config.yaml
head_dim: 64
norm_eps: 1e-05
tie_word_embeddings: true
init_std_qkv: 0.0175
init_std_up: 0.0175
optimizer: "muon_variant"
schedule: "wsd"
doc_mask: true
dataset: "wikipedia_en"
Each number is 128 + 32 x the weight over its row's rms, rounded and kept within 0 to 255. Layers, rows and columns count from 0. Numbers have three digits each. The size before them is the row's rms in percent of the matrix's.

# down: layer 15 MLP down (transposed), 1280x320, rms 0.0929, rows 226-307, columns 240-319
# up: layer 15 MLP up, 1280x320, rms 0.114, rows 227-307, columns 240-319
down226 102:182110137152118123114106172085125060145166153154110073158149125107147096143143140152161136130155131139157095191115105133145102172121080146125118147176148122112170111149139113102123076124177147133093163084104134150066089081128099096112102147
up227 098:149110128116071136079169131094098090126181121124144145134138177062130181088102130061126121157141094159148155153056102079095096120119141146150105173136127094151138163127137161087122134170118114093152091145156187113153194056083107107138108184
down227 097:131152147102170143120133131160128134165133120151094218162179118192115135143149134127154087092115130108100113104071047124106091098119149130149135101086176138126110108112105169139107112090173137113150172135138121164155073136111092161044162092
up228 098:029161109158113107103150092123088166143127190125132078117110144169157148157079146122086132134140165134083149134168141077126153071110156152111161069129100148169124141154086153130112133149122109168132140103108176116175129187195107188129125234
down228 101:103111118099130123168104106114102127152093191119146144124109146079138099162126092074183165157142167095133135109115106086114145140084115111105087086157110160178138135128185113135107164096186102132166106113160144139109143095048074128147088099
up229 103:110137123171116157150135155140092076142118106123160116092145124155051140159178123102160108118160161116108100113112150197029118122114129090171134146131129122137109091075130152121131121147159123164193104159113122115127135155107145133177077119
down229 106:123141079113128192113171184092120104201137088090081163153088070160067137148077112046184178128119098146111116167087106110110166157127107014119089117106082140130130099154221113083098131136113190168062071168166089117132080167145114151154135144
up230 097:104113098115165135102096093121107157158121110155099178143098167117066170107094139122130168092162100052199125148108111097153138171140188161141082099100158108178173116123181050136096128120145215087123116076143125094137139137086121126119133123
down230 099:144120156133191101063072144128127096136147112138165106140149182107141109101137216085137163110119188089108124152054171112106105107148122181109187163103149121126115123093109083113102099134104111132129142130130154108096085164133142193126119098
up231 097:139107096183122192178164158120114126162122145173115120095169058147092085116146120119130125121148132123116126128119084098147171174082132134148142104114104124159141104131056131121158134141124150102096020119113097046132114108073136110153130096
down231 095:089107159081143146089087097108168129183115130119122101094122115135147151127053141161113152118124141146151107103152130115181118108140166112141070128099145128161046180177113097108095178100126137117137096125103138101096164149136122161126142211
up232 097:122154117088151125167139146132138080154227139133120101091077113128153115122159081063098152119090130184187119129097156138210054123168157101107124120098135154111140097159115149109156154152120160125114117157160150144109106163139090141178074099
down232 093:125112102164101105112092138116090109123113116095149177160153137165069157131055182192169152122190151126099078141100104140070144138115111137134190100133116126148103111160162145130125092125186129162077153120090173139103171124100133083113187114
up233 096:097105106181100100109094130153182216104143096083129121110106163163130157132142165129123117168242113121172092124104156067122133088140119142143109167149101134121174137094130070118113100163120133142095102134077149099157119144162136179146145095
down233 100:147139143113145076097150161107100143151076134094108176115171182105133070113097129117153128158098199145126076126117126150100093187098108159138123122135078141187135135108080125125093163106151131134192170128192132156170216182080111172123118145
up234 098:101141122135141158131115114093148129122136128108098203178101125152067148154143085128126109138095182123129107146164104055129146153144112061157170133136101137159095114123125174135093125113157155169189147163051118169137123089111096190153074139
down234 099:235049150154138139178010142151144097121100142130182092123128093094128038168067140163150137127134109156084137109147162069115141126106120141161195116140106148103127170109104172061097098141125126127142167120099138103164110153118141100106077119
up235 093:144127124080128070082151168190104077106136128147083123121171161118127130089169157082196182110155145117122185118135104126086097119123162095140138177101166138144135140150099131136085180092126160113146074114083061166174079050146114217128134108
down235 095:174115137155126177176125100132074128139178141140115153154100118125068175110154144138152167143114163099069138124169119121109139101096096215132103147155067140179124138142113152158130124082129129085237134092155132110128165158104104177061083098
up236 104:181171113116124143141114126186071134199154105090141097111136097096148137145152082113144123178120118110118078139189119117155111108139142154151150098147113096136190141100138085104149173167146110087126054113149071120144095088099158129181204150
down236 108:124051107106121090121134145150083143133149130134107087143114129126121073075135146124105100133093175203100132159071120091137202109056163160046110151118135129115060114103114190124160149108115107181164108159159154188119121166076143129121103110
up237 100:023137143142167143053111072072129160165106111162189116131126104159133150181147108154154135162075140139090108152068093125111115128097149116136098137125140097147114141133210117109115150155128178127223120125153136115208130152089117134150110156
down237 093:141168135165071146176130176147114165122097093134084096097089180087125136075152149121154126116078142134126143128169134145170109116165063117069125101127154118090155109131040155168101148182108142137158133123077102135107147107116125118129151099
up238 095:097143106156117111104178113129145139107146163071121132075150111113154092155101181083074182119121155130118178199148119130108116127081156084139175097134041130178084130116155102143097165148123169133121131092141127118093148092132147091189102103
down238 093:180139110117165131084135139158108144132157137154112142157107155110128143127083140145106064083140147045172069125178091121153108116132165182158132102078184132030115065130101152121132148179162073134134110128139170107113105209102095143131116049
up239 096:073159124143179111166133139127144171139126178126147122145188146103127092106171085151093074103159133113152112121119107164157167156121106064105148082153123123199131110150133152149139147117089113199111103178081156108176144143116113120125087148
down239 091:130101098152055090144106103132144255100150160089127146088112111052147107139115103095139168102126130167115145168151112128132156157119106140163110162169084162121107144087172156151121133160146077133148175164139076165178157119155117159110128113
up240 096:105105149104197164134071159108128162092133083111169116106138144202203162153116124107132115094119136109138124158078123156167133177090147122157093099142120093107120144111092156144111158117149117087137092183157086077094163160126139143140098127
down240 098:088168128076092134096153118102115255167135151172118120144182142089094124155110119134120172173113178086133095089102116124115108104119130123183121117109111144105125143125116134106160134153127127117240151103081157130141076077119105059117082127
up241 095:162167064128147152108124105108157095139131173160126162096127136146165133152095130137139114172111131117172122188084140098098090075145172145115094181136118059141164091173094142156110121113117144097116115055190092132122188157095104114142109097
down241 099:071148161100193100134109168162085086154102093169119074144151042124096078140161104158094122126163137149074098151162089115114147128099125116080113142178159129149166048101122143146150106109148115093174179137100154144206139126076102133155128150
up242 099:137150150125078184147128162121057138174078180128125105133151179148114122079071117157172118176166136175134105094131102116146109111159132131185177112142140123131099103165053118124123055127090126201126113108180100148125127168085180139085177088
down242 109:153138202167118102106111050089166165104147106165132144116128126149103096123177120100183083128135128167110151177134149102120093133129179125124133130177165170196154150118101093155121122104163106111153082167102110099073134156185100183126190132
up243 099:061074146202125115170132120159150136125112128093148155166195135122145106099125197117099047099117123131169167141131089167125135109161068125112132129078025111096073171114121101140070144131113117096083117150135129111117117133176093200180128151
down243 099:104091114152094114147110129186146148167124060140125089107118126109125092152173104084124111138061113148122059119148125074136112098120173049140108174125122081185102076122187179147117118134128125171094096124134143162147123126170190166138169115
up244 107:080094158109088154146117165046149184109205107130128149118129118169112139125097093109168122103123169109131154134068128127083121064177132113106155136061132080153091152170081145126098152136082185110080093160082098136177105054187108116119133101
down244 101:092115073116114169093116152153141178177100090085132136069127150085100154092077097152135185086137117119173129115138103152134145181085088148151108066144135123118145123135144123112160076097132103147174094127191136169088163084120147100196046118
up245 094:113054135112110154132153106143154130141134118100123182120127188105114135150155179094109185147145086224132081112156105181090112089130132130108165055059098148129145105106159123109152166166133166141098093165116161094087171112070109169148129117
down245 092:133140135189120091134117130136109122125058129115129096134089113129139165119150122145129161142079126104102090147146136103143128164082169120177128198133135179097134172123162118117070110166167176081161140115135128122153120166170088054133061143
up246 103:104080120114074172099160077072118127126092108129063144130147148084145144110100116179113097099121115086131100095100113181119152147146138202141112109129092159102223157108147056109176135155125074162077136127172116121092090132125134149151160071
down246 093:151096088163078125136081131090106111083092136179072156109115095185127118124138160096117142111116110124104168093151171122146183071143087215117101150145088168119130137134159128159167112095137171141180154090112144129118119106112165140098110175
up247 098:101106135116103117117115148083137112111120161134126126103110130134118146102120084127109089161121075127159104114200144097162134166179122109159200191133128175131159191116140146143122127153139168089191186120126095077185129092117141119101161125
down247 099:180109198144154158146128148101143107095151096146122183124159152092086166178163088110159143093117159130099166155123126112102142099101116092102086125096133097158125161124176127123101106149127087167146075103162127133138119144091125141160058089
up248 097:128082117062143113092141106164156123150124093138092152117161101108146134138185153115152170115184124151147176117154084126119112155125122165155086179139164124153165153158099105176075149096136152107130118149115102146115137085092147129134144133
down248 100:125134123136116128150088171109055114153140124142166111123120151117128075095162170144086128135151132141077115143107133158105150180109144184107102052171171082115135091176188155123108136102171131128238150120129170104148122156109116159192104087
up249 098:127121102101158118103121135142117137174118150173099128154097220126039134106115122090133121139067133156136119104158069129139165170145162183169128077154176111108161131151090147089073134107079084100114151134131095138079093119104120113157178130
down249 095:108169134097127157139075154193152151118136162127139107088080145092148116187171169109119091159122167086124126069116160125104117105131084152174195110150177156122063079137096125130211093110088096099143124096175125110121129158121183112127103156
up250 103:144118144149143104126091116083080131136159070175082133123129124130124117184142111145121074137143199149154138154210074160153058084126126084077123131140157106120126132158172076114170097112093167143083118111148110093123125066158163105176111135
down250 107:150128099141156148194072162108165111103088142152114127075162085155119118111164113086145124117129132162137127069066195116168111161119089101155119080144161130098143091083109114175139164124153087093128109113120118156134195170106132106135155164
up251 110:103125065106073166180170159096127129124128149114100132124097138165128136101115158152145159113195149148170126097111097127094156166043109084160152093145134181096117162115189148151178091157082166130177098105096123099148129105080133112103111132
down251 121:073117073155181122088121122121126177111088087110110115123154121204066106139082139114132084155177182076144114113116141080127153108100128061166144106072123166106140153116165150162204145145134207178145110127118107079148106102112113096147088141
up252 100:141136163141125142127113101089147132178141160114177138131176130116107170188126170117084163178165112156105094145122130175104154118143126091152110088065060117106143095102121121146081127097058131145128178150155146180145072141113108168137133204
down252 095:092129149135169102164147130103120146107173119155185153114106144145156133091102138133102131130129146124170190181139128101146131168078148124067158157165135138106157115142111056107133125133089098068045150090090101059092110178143105130148077096
up253 096:128075154145166142131143130103154094163099170140091143145171085185085087112085167114144112102097160076183129130114133142143164096121161139154024087131129127117130141108071193134185073114102105098174151144122120119149090099147114064147143077
down253 100:115139158138105007124088133129193043189151116132072155139159129120122085154115153129126126161098102103194202154066138105119117130154160169083152135119098231111179076146117144117114144161064126154136190141171144126105147132128124073121125139
up254 099:113143148068089163093088170116137145118141160140163090158083150172155132119122139135101138206081078137195171079115116099120060133129164108088118170126160126149223133150175085124119128137178140101059112137044138198193123168091147118208084165
down254 095:137117169087161122172128123082119167135162169125120103159157156142104122116136134148083101127132129121099093175177167107128149135159089132075128117132133117114132107117122138154129184115134080116137134129093163171138109106129095065061137093
up255 098:150133120177113108117142113169090119143134117178220113110151114126118128177071111104137129137101142142107115147172126142138122156132111064150156123187132131089116179140166118145127121144172151130107113165139126157155117136169145147145106134
down255 100:116110093109149088118088164138123121098120122090133123168172128171052093157108147134128110151130101147129109139141134071085127146145125127110142123077104169102162109141113164144114167115134053094110129140098082100144128097137106107173190118
up256 100:109136119129152104112101108099067156159118187158078117120164129136108142133142108142145181105092158137119182157102137110160178128163151098178187114139149141147114054115097171204161106101065106083165075196118118070187141117121192151115127225
down256 114:143078154114117122136097132153119153088093094133102151138191143068133124104155135177135070106112127214124139108144169141086180146101177126134119121111124107145102101188185149134150128165148121096153145164112139171128089169117126194128158161
up257 104:110100089105129132130182146138127131114139098126099151120107112099132126142169141140122067129089095132172093082109108079127088092159135148147151113111128149137143155143123112090125160121093134123102126100135085101191121123190149083086167110
down257 109:197069111102160125150198144167082194110132084115150129057132147163111145163121094125149102111092132102169101118132161109119144163113109031140060101129112149191124138114115141156097141172119093151000104104179130135121119097123133081172139139
up258 103:113129156128111091091157122151085095187115174130101133093129145120111150087090141084132147133121162131082187167086115120182133124128174093182210078097146111154093117137110188104128153108073113100122133169098119093150121118149157113084123073
down258 098:180114132131122116159151164129151146117089098108158116172194191132105116150135152177113135157133082183120053100117142127046147126116073121096137069056143142123130088159077106132122129115162112147136104119160118175182111085130098136139170154
up259 104:120078130176127132107145098152199109139110182174090075108214115147141160171144092122074117112132115107157120137095126091111102121179033108157168122067146133184157118135157192153088131079138088130112157153121153057119084156124169158204153138
down259 102:146121168108087133123100161161182162119114094099138116115090092096114074164118184122138103147112100075179147078116154108115126130131174124156165132114187143027113076143165108152164109125082098135091152124116093126112126134163125159127122196
up260 101:118163183074086102130113143119152151095090154102106138154186094113135133120143087082118106094170114136139107202133123118132103154146123133132129126152083144087139165085155111148133067124140120106148160124158166125158169122106114145150092132
down260 095:103185166051115132100125134119131164207167166174169153119130124139143114063133138143141144136118120084150126109208149153151108111092142162099157098168117136121113200118099100130116089104097136117242172085121121120163089103123076143135184090
up261 101:083152170176136137111066097100108168179101138102120107130118125110161112163148123121122097094171126151185063117128145152132124099146114133080125079181077115109091161081088130127172138135075131128145120150135143179110133101124153145105137101
down261 100:113165099090096096120114105138096189105187106134109167096099123090164064107147151112103144174122081114173179175105115138092191102154123084147100085107111139154113146086140078153148143135143195090131129119124082157182157110154025107115105103
up262 096:147132113124088154176105148153112083170074169142069099112138068142142084139109106140111193122116122129089133161160151135096108139053207064139100157116109188113156112076197115128115130099086106102159082170174085190119088103155127118164141112
down262 092:065128103183150090134079160070095116088140074142182136164149117133108114103158160107190126150127142125162127142087105147195123111141142162120145113139119104152093144122126122212109146135123136102145109146125060093176155113059193132047132036
up263 101:141124126168107115077154117084188158111105091142110144141128079126154141105167127173084131165111112144139128168150179126137109156098134129128087056117111087134074087119129077172102154140085060145091127132111084145195088129157098110139223096
down263 103:108128131117202148100148186135133102126139115163174101158134112138111128136123132070126086190125140038176113128142120119091187132100164186083089093120125200126146101094155140181113099103125158121255157154145111119132139119114146086129013158
up264 098:076206102090147112155102101172122163085139167116087157175179084104129099092137123072124141119164137184141137122145125087149065112156034157121147143118139109189178132116206133080146125118123176087123098101116072140167088158121136131099070123
down264 095:098142181140172121116133132061093132103167186083109121102136111168152121162141141083122094075135129112150091204116121176159135140135156133135128111095132095033076145106141128173171179110081110164199204090132119115168180150132173164124050112
up265 098:121144109152198088139121114086102110142125094119133153136083069089206057128157112138091144152110142110172125112113116123110131191128138188111149160123148140110164131105152118250154146149118113101117110095142141135141080150147134119125158087
down265 095:137137144143112063138165148114164086107069112160134088147104070124188158082131114135164121110096160126137174111157160072157133133141184065104118151138161137123136112157153065118096120056119155062116047156104102134108113126097173146103126054
up266 100:146099062128100138035129208138089106132133063167057166076164139105155075101107152139090157088118122121128186102131150130170104133108198085126141090092192221145109107121153148142155168092135168101161173116156175130156065120144131081085173101
down266 098:124152190081176107092174100177085165124088129106047076165192133122129168148159102069135082137134100138145103122099175126132106145147118111142114180199138115120113139198196103090140106125168091118052164138134091118145111157171115143084125124
up267 101:124058049149185116141111100170114150179113075085149078125125129117112163108160071125157124121117147175138136143136100104120145137131114080145092175105152151146167158170116167123184141153111122056139134140139123189194124142128107151098133124
down267 103:145109141071100095081140105158165075150155104114121076122161132124133115166099072071181122146193136088119121119115174083102171159123079138174125150143130112206141139173171133126110137085104159162205086106066135160147193076142086119109050179
up268 097:110161124140125158135116124172127119142078069100104103105168072123129142106130104124085172089137122063177075131156150094166098100101179114182114091147133071115147090157176157158173113109122094103117139125117135175086136103103106100140171108
down268 097:119164092146165135120134097104149085076159164167126059129112094137099053194080118083119116180113145175133156170162189065135132140113106102140120139117174116148114151157058119121101151159118145106142091156146123100144108157142157099145130095
up269 100:111097136106103161177115100139027128153152091116146148107126115099099134155169099126097133147179091102197096137171134094117132113143123109049087075147061074092130116082105139107099143200119134100103144189125136118140157099148131099102115081
down269 102:094101162131124219133117076108128116159129095206177139172095105065107168112089096086124091166078129098092175148099153174133117143136105164174120044151099142123111090178161117092131190091183106129037148149125170020156132157139164133143085138
up270 102:087129136152165077144108142107195133129166099110185162115047102110058118095132163181105136078165145095160133155187133118100066117144146090145142153178136205173108104162141126116099164076130162138120123095132079133088160056140166135070088108
down270 121:212129106197111110125146130127137148112094192128138169119075051100090125118175080177124137149075115136130141125136126065089185152069139105128117170102144151133114063066165121131123077156183142115133111156124079156143117141104224073158182171
up271 092:050138142110091166077155162121141167183119100105161185115135155129147176161177179097148145151191110061090123127126121159103124165188112177121136081165124184125079143110168143090092114077099113082156169107085110107092104177103161133187123129
down271 094:159125112082130122153174170157094106152109158164108175135143137132161137043144074131126091075124100183165122116129147088104187138105156080146165136178114153079083115111144117156093135177133132107082144115130117107107135144085065162074187144
up272 099:069198134138127090158139154138149179161127136154059126165126116094158150101095063137171114142132136171111164114116159074135129156115165110112165189129117135115085131149118183136124103095127150139144096164137145139117121164129120196082160168
down272 093:177097150123096165086128125186067199151074132113091142099150124152163134115167157157109171155096170102172124159114123101139193132147153156123181126170156063160155116167137136140132109060123109114135143115119126125122128132109097083104105124
up273 096:118165140114144153149162133079126108092174144099136156107066075169117102095142114138176081096153162165124111109156119084133089169115137078082158157153212044154136128156090154124175108146074159137166187112204083142173139088119073114179095042
down273 101:171143132134155114079149057071091074145137140141097169146129070117141135126134201135126169119125125186115119089114179097151144094156147121121093124112146110169140153182132134163151166114126117108179158100154168083097103103115136091082092141
up274 101:128114161105176105089120153119135192142150164130133198059158131113171187140142128139186154136131155131095073125137156117113110138080186108144144104138114150114156156144112156181114143151163202142096137155133064176162090166164108111115121114
down274 104:138105183066132116105135124132059138170135145154113054121102138095163044203102150170160163133162154144088104113142140152128192134163104134115129172097089102173095115133097168182115069115112111133109094096137114121163111189178089088128129135
up275 098:176072158097090175104115089095159145103139098113149134124165096147162094110108114122147083146105100174152116137164174137111149098141097086110108091129168109078098193157100131062175146098100104122157111083134068060127148170142154172170164174
down275 099:105196090164100097094148157090120133138228150165148158112139118110117112188200127162099137090156142065096108140149114161140128154117122104134111143106126104129106091112134145101172175104118139065162089129076092110088127148123145156115194122
up276 097:121142100078134114110054143096163118136106178076129175070122107103099171121117113169095151073106150156157137080108120129104110115158097139163157168115059125131161122181192119129164172157120104170048153142145101160133147160125171118173143121
down276 104:083118103126171138147143090124135099142133084167121132133137142052113127149159145147102051205161168197156090127132109139154158139094153136148092099104134171062129102080073163144139047054072122159109180124193112104140158151149051159122118146
up277 104:105074103186152119119141091104193202092106119154163121134127090101141115118084142124122121114141074124174128128187148107074060110105136147147137133105107136144123107101141086147133095094107115165108105114177136134129184136031089121051139086
down277 102:102139152093129153108108138136095164165146128161118128126130125126059110106167135162128121102130138147162127109111114193121092088145103126146111142167128165185075129123113179138090138108120116212139148119108173117063092138181131130126108156
up278 111:114102098130148103133127141123098122120169143123147141061124123143129115111137141167149137172155109100154135120142121106139135115109095154131073100102094147101122129118075100140119119187135148181130136102142072076038140110144155154148126176
down278 110:169134087130166110162096136143057158138166147113129107105096134141064134136145170138124153116150154159118159135148121060092138142201091156182155087179076082134070131131117129097150123111170146101121122131109128092078142156207083155118127140
up279 104:143105188130089056159120148138108114133150067106123072102143105173120168160112155026137106100146103153150118188108073095112105102166134167156072151142170134160132128113132118144154107125122111107098157156161137132126101176145154119179116183
down279 103:156125143116087144137114113103143107143155154135091070134140120116137110101114120174104127113075165146125170172119157139091160100145120137132168114148172105085136172089116173119151114111124101152102112106140151156121177135081114118141137106
up280 099:107170134114147207152153121143132132111102170153195163129172100099186150082136135096166124172129135156125152057116160165110132153120041134117092084098097091082056100140096095149099160197081152080102127137142146113114101107165120139167095096
down280 093:146142158170177184119149097120082134120119091133186103103112110162126165151125078088131144107126079083108121115131138102075081103142093118087142146164107181133122133141115159110183103110165153161188115107128108147185159133157146105188142166
up281 099:082120159116188113152155122107115121145085150157122173135088154142162111158125141095101065109143137158171110076115113225143155116114152112107105077147075158149144056151131152106144130170114086130137074131105135168092179132155118163156117126
down281 097:186167102139062163136063133128166154133113175111109140127109181122108170137169190178122161154118121093090104150140066103125075159051108153151128189127147106161062185126141159139110135129125204116058144112124137126143131176165064134165104094
up282 100:128165134157086147109138075093121079067077117138123073114156115108192127117105175149098080120132165095129101149192066138143123212206157131169095132141105149142131142114162116125108123130189132133072138082087136145093127142131078084159151154
down282 100:135098154090141088131130123150153153143133139147144105083119095147122066114085127077091130102135105126177133137132097080136107109107172140195107071084094077068121114102032167125171110150157151091118130186128114112078092141138105152128156136
up283 100:123097106163125105132094117094155132134089120102162125075124125098115128084134093145079075090092168103109075107132120129178133166155147126075103131137128114128159175163140217104147125186175128141130159141217161156083187121123178150114122092
down283 097:075085134110178146123107084106206187114104149204071105176098118081168117100102098137113142100075182178131135106122067161160147133076155156078123158116122192085138135168149147113143105159078154113154090105141171117123124137116181119125142061
up284 100:126097136099130134145128164118121120114135191126124145125165084133090099126106155120091122112074137151131092125178148123146155070108060099082144131147110061136154166131098100144095162160128118160143120142038160156166070078127056170167118074
down284 097:125085107145098066099093125146117133159100075121155209129110114171090096132167143082144156173136136133102132108086133130160143112154104182170098115113112112114150179081173118150120102097126122139203070063112111067084129139125099160151138124
up285 099:112159161086096118105120178081168180178079200139107150173138138097169129102123146116141145165081149093064147161157113098173084187104162166126105083141163123123111183155156115198133137164167110148115101083137101126152062200149121164188116121
down285 097:105094109104125120136139136132096153109117088083153132121170104130130196126101087176131040128135133121184127107161208147078115000126122155158143096159122127104069137075116152082109125188110166106150107138153183093057157089099100140199096119
up286 099:098109179135095154125188171136129160116128144083126131149164094121153159146076154119106130128118140150137120114125124136105084130144118089166143114122075112145146076200155117129105155197098171121132161119143100126114062084150098192165186108
down286 098:197137160064197129124110070089088203101102166026162093088145119118164145095111122152151175158202136136134125190088070097152130136061205162132098140171113122162129096089191178097155116122160086117147144139191108113133115123147098139135134138
up287 101:087155147175159166132099116064203107098115107166088158079170100175139131105121145088060135109149111146148099132090187145108128119124082151103201112191141188066109200144136095088149174170174087093187135095145132106139114110121192115157128112
down287 105:163131116082141067149138146149132123157151085156158137142126098112117145128111109078133122122174109141157156146127064175146127158176080115090124144088162105171152103076135099090112174133132133088208172140149099105085086079132097112118159077
up288 103:109101163138138106157118183103176137140164106107103171140125043167142147090117164166103080109155123126128115178111178159211138131150141153071148124159132091074070146137113099111122107131081087150151115083153095116113169129103191121156086088
down288 098:120124099110154105134175129084069163133160098098165156130187128087128076109077122142139109127159164171094103175179072157063140140111109118128079159135146118181120106126125132170090140024171180106229134072130207124080134110123141131165124135
up289 101:067126150134102132134145100077150157117113111120147119153073136155142141136105113145132138091103121085120153141170159094097087103129161182098133090178151092127143157114196147100158089158138110094118110098160123102140130128054122096114101106
down289 099:137078082094102152176114157175113176101097141144128140111069138131132110052194109085134091133109093168072176092175058117085126110107107090089147179150139142121105175115176177155149111077138133140182092137159119176124153080141143123126144106
up290 097:115104164136096137122137174064121156093119142169150156139176116130092074078135104092123158135126152113178164043149123162118150132101180177148171132108106137148101114104147131161038112144152104125125151183148141119080120140195129145090156087
down290 094:128087191118125128084109069142153094162065104137116174125132170149129187143136128132129167118189131125099099158181130105140107121105096071106159138148122126150150140161108147113117153120098160050047119116127152098142144131157100138163170153
up291 108:143084118128111130137118150190120077111152135140078176145142109138080086120151157101156181144102105129108125127133110100080121143133118148107079104084161157089152093122140150175068184081101149127133137147058128136077139149111114108108101158
down291 117:093152112153138129157178157180129154140114139119166134088126107083099141109167195118100063120158150118074136102142109111130084121091095111117077127169138136111108101139148146156131077137140151079133093108075105155082134116068111110171101116
up292 100:153121127150147179130184161196165062153165130176139084100156120169131145095121091079135095154144170169102115159139108099114123178103124098148145130107118177134138092149178153100105184130181114075134125111158136152133196123149114111086113193
down292 098:132092151122160171111188100120181119172081130121136185174135083140112137151077118125166154116110152121020174106146056104124089124163124149148091120124189096141155156148123148101106114132137118165170127141129154137120147137095061088164103138
up293 102:101109104121184100114156155091166124192129099159138116102103161174115125123198103116113126121113130123136080163127072128190215128165093148157195122104120149182103119079098122136140091099163077110075128147161137135132085156115113151102138146
down293 098:176175121142215126101107066167170093174111154093141109161134155167113118182078118086094170147094093132113093143124133109114057136061188060118152144178120112092054119130098097170136157118144138168095160152123150183097150134076129069155188123
up294 098:045115173102172154144165087161121176113105133115137103092129182117124128093141155145179102092141116091197140141124111139143064156138141081165102135111111096113137117162166148084124146102186120122163163151172097079086131176148157123154069175
down294 091:175162079109104138128095165085105217153076133138105110112184158203103110137137173163118145168126096171141132114138123084094154147164146177113113123154123182122066154101095084108182162148088060120144143119130137114138150139124107196066102113
up295 104:145145096172191054120096155146079122087122136143114165152136121192073135141092070107170152150146111101133106120183110137165164144202157151117149125121086122204128152137151112146099143107117121094163147102117171129058074154106160099148125153
down295 109:093136149147114129087148093180122081129141136140165102092125118118148089142092127122174128139096117245144077129165091177107023166117107085137120133120184119162158175087125150177153207145187111127048102108183131197153100123169131161156135125
up296 104:058155090103125107106139095104057103126099130124122111102122153115082132178107167099152160054133099201150117118201125167118088123187082124087123121059169103143156108159121094136143107142166157091076155157146132168117103141093155103128147144
down296 102:197087113062089140155094075160153007156163069129064138107127158147139095124096164116112125139127144177137069145118150080114172121086131103121102124119078104124177101135128145085129130089159123110015175161130117146126065157125113151085163125
up297 103:115089128111110160117096169103092090170116101103155142151155127166111075165177075141105100152118099115119115120103117194108110086103155115128130186167162140142085100088066127178100144136119117141146197121104079126103085141107129132111194072
down297 099:195047123134114153108116091091105060161123168125143085119152174175156157117111134174125124138068079133135135141099144122095128114125195116107119137092055150100142081163164109109084150136134141126082091081129085055102104111112167137138095121
up298 102:161127078122150202113154138145107116084091171078119103102137160140074176148126126067113153165148145090112130107214173181146131078109112143108173088145117130145111101083184124097087118111106133096073135150137146068141130135062057099109133128
down298 103:174163137166140134142168079109105102084112121126096150157131097123153127172121100162124087076169098135116093088094093133134099119135156111118109091148146143134147060082116069135132149130111116139103126096174157140103168139162160157122170165
up299 097:094159095068168120116180148121177140100116085135146130126137090089072125114101156131193073136070133097128106179097109142140124121200116142134192119129120100114119094116120152149071119083118136131135171122164079176122150155141111140174126130
down299 099:132170131128151089122106170192116132081107123106140065107120102151146137112118105116119127179142129114154113082130095169069090123131152151132161091093104163114114184113164124149141177099145170154105058101127179119117107186119146138160090149
up300 098:147142164171144113054139177105119170102122124103147102124126122187127141041123192135163115136175154146124125142106084111184150020131123127119131109167043140115097102096150106129128098147131134138146128124106157088144082113164136137160117141
down300 096:142118137178161144138182116128174238141172177162099145119148123110094158128124115115114087138090143152128140139121143154067115126102105135146124155118075073180083107094083100076161119156122147084169117131106108160102119111173111141095086116
up301 097:110149141119129081075153085100077168133155147139136122143153130169086167108162157119145101133174118189108103102110111161105151031108155107106168119137115155141170153165129147089096178110117088137069148166161162126174118153147156119123158141
down301 096:134125130092162141224121125096088164081113150174098182105038135159131149064164110143174146152118185064106138100125109123112130191135090186098177109161174103090128144090105108097109129105145126132114126177161178053115103172104137137150124182
up302 103:110088126157160137104143141122066094146102101140122092103151134144130150132108183172168129162099150185104139140077130149129135123120131133142151115151114093064113100181172072145194129129209126152163148142120103159146118101151130051121164054
down302 100:120121099088135108133137149174136112082145153107163110134180223180137073108127080121125158172097158108171129140137088092136112124066107095130100149183190077129116124084140132181158135133155128109145148105163131100090098126117078120064134137
up303 098:113146104190077094096156137125076135156126165110165114085172122149204151077193055098180123113118132155083163105124068111157132110144132034077147142093160146134146115148157100107085053181126115114087175093151100135102129058133114078178109166
down303 100:113133170094115116158119108152134039152157104059152076094138112124079125142161191132133172110132112192135118139095137149125186131180086190098169069136091133169130140149112140167170198145093147124255104146161166164150115172082116123174170145
up304 099:049127163102189090103105139109086094127151181097133106104163164085135143136134102148125138171126156147099176087120086178175154128036169133159164169132079164085097109183177119218163179114145072181130134140169144117104147180125092149099128150
down304 100:162146108165126109145150145187148109150145119113121159147102104110150157110137121186128113071140117120121132189139166146110159135173101072116177152152143114145155116050172058122100150113085128115000176129150126196155130066094166077119099118
up305 107:116078145124102130085131085151101121110102086054145144156053133115173174116100128116098077148100151165161225114157138113097159112126099131160125094117096133097159092080141174130049091177150111165182149144127137118104161173113140114108096153
down305 100:086120197130164108115081096132094165067100099146189148081116100118113133158203158098180128128173246123131187130124153132094111160171071105098091144152071087098087168157090115089114101129156137141200136089140133139154119132155129181147146109
up306 102:095163128119146133166164069184127109147234114117084141157114177130105072176153102184138092213104105083154093138067106118165141131069163121164099178146145140104106176136042122113136164095128080149100140174115137136126114125094084081155175117
down306 102:139126143086116170153111088084109094093121125169090150143153063143141172147134164157091144134163143132099111168151083115145176081142110089115130135190105098101102085167128069134162128142100140136129076114155164110144096097142118161148117095
up307 103:129101108127131111048120156129162203135142097119161115125142099119174149157128175130159121199144131140117102136134174049140139121162117137155145158163089143091158116092073117118135135090105111108091116097102000137191078124154127165094121058
down307 106:111104120103129122108057102135093206147142100052115129132171103092119095099116117100111118117108054121072138092101124126137166125142116110207099110121141086137163120145137108176072196103133114150181171144121117128099178143135179105186130140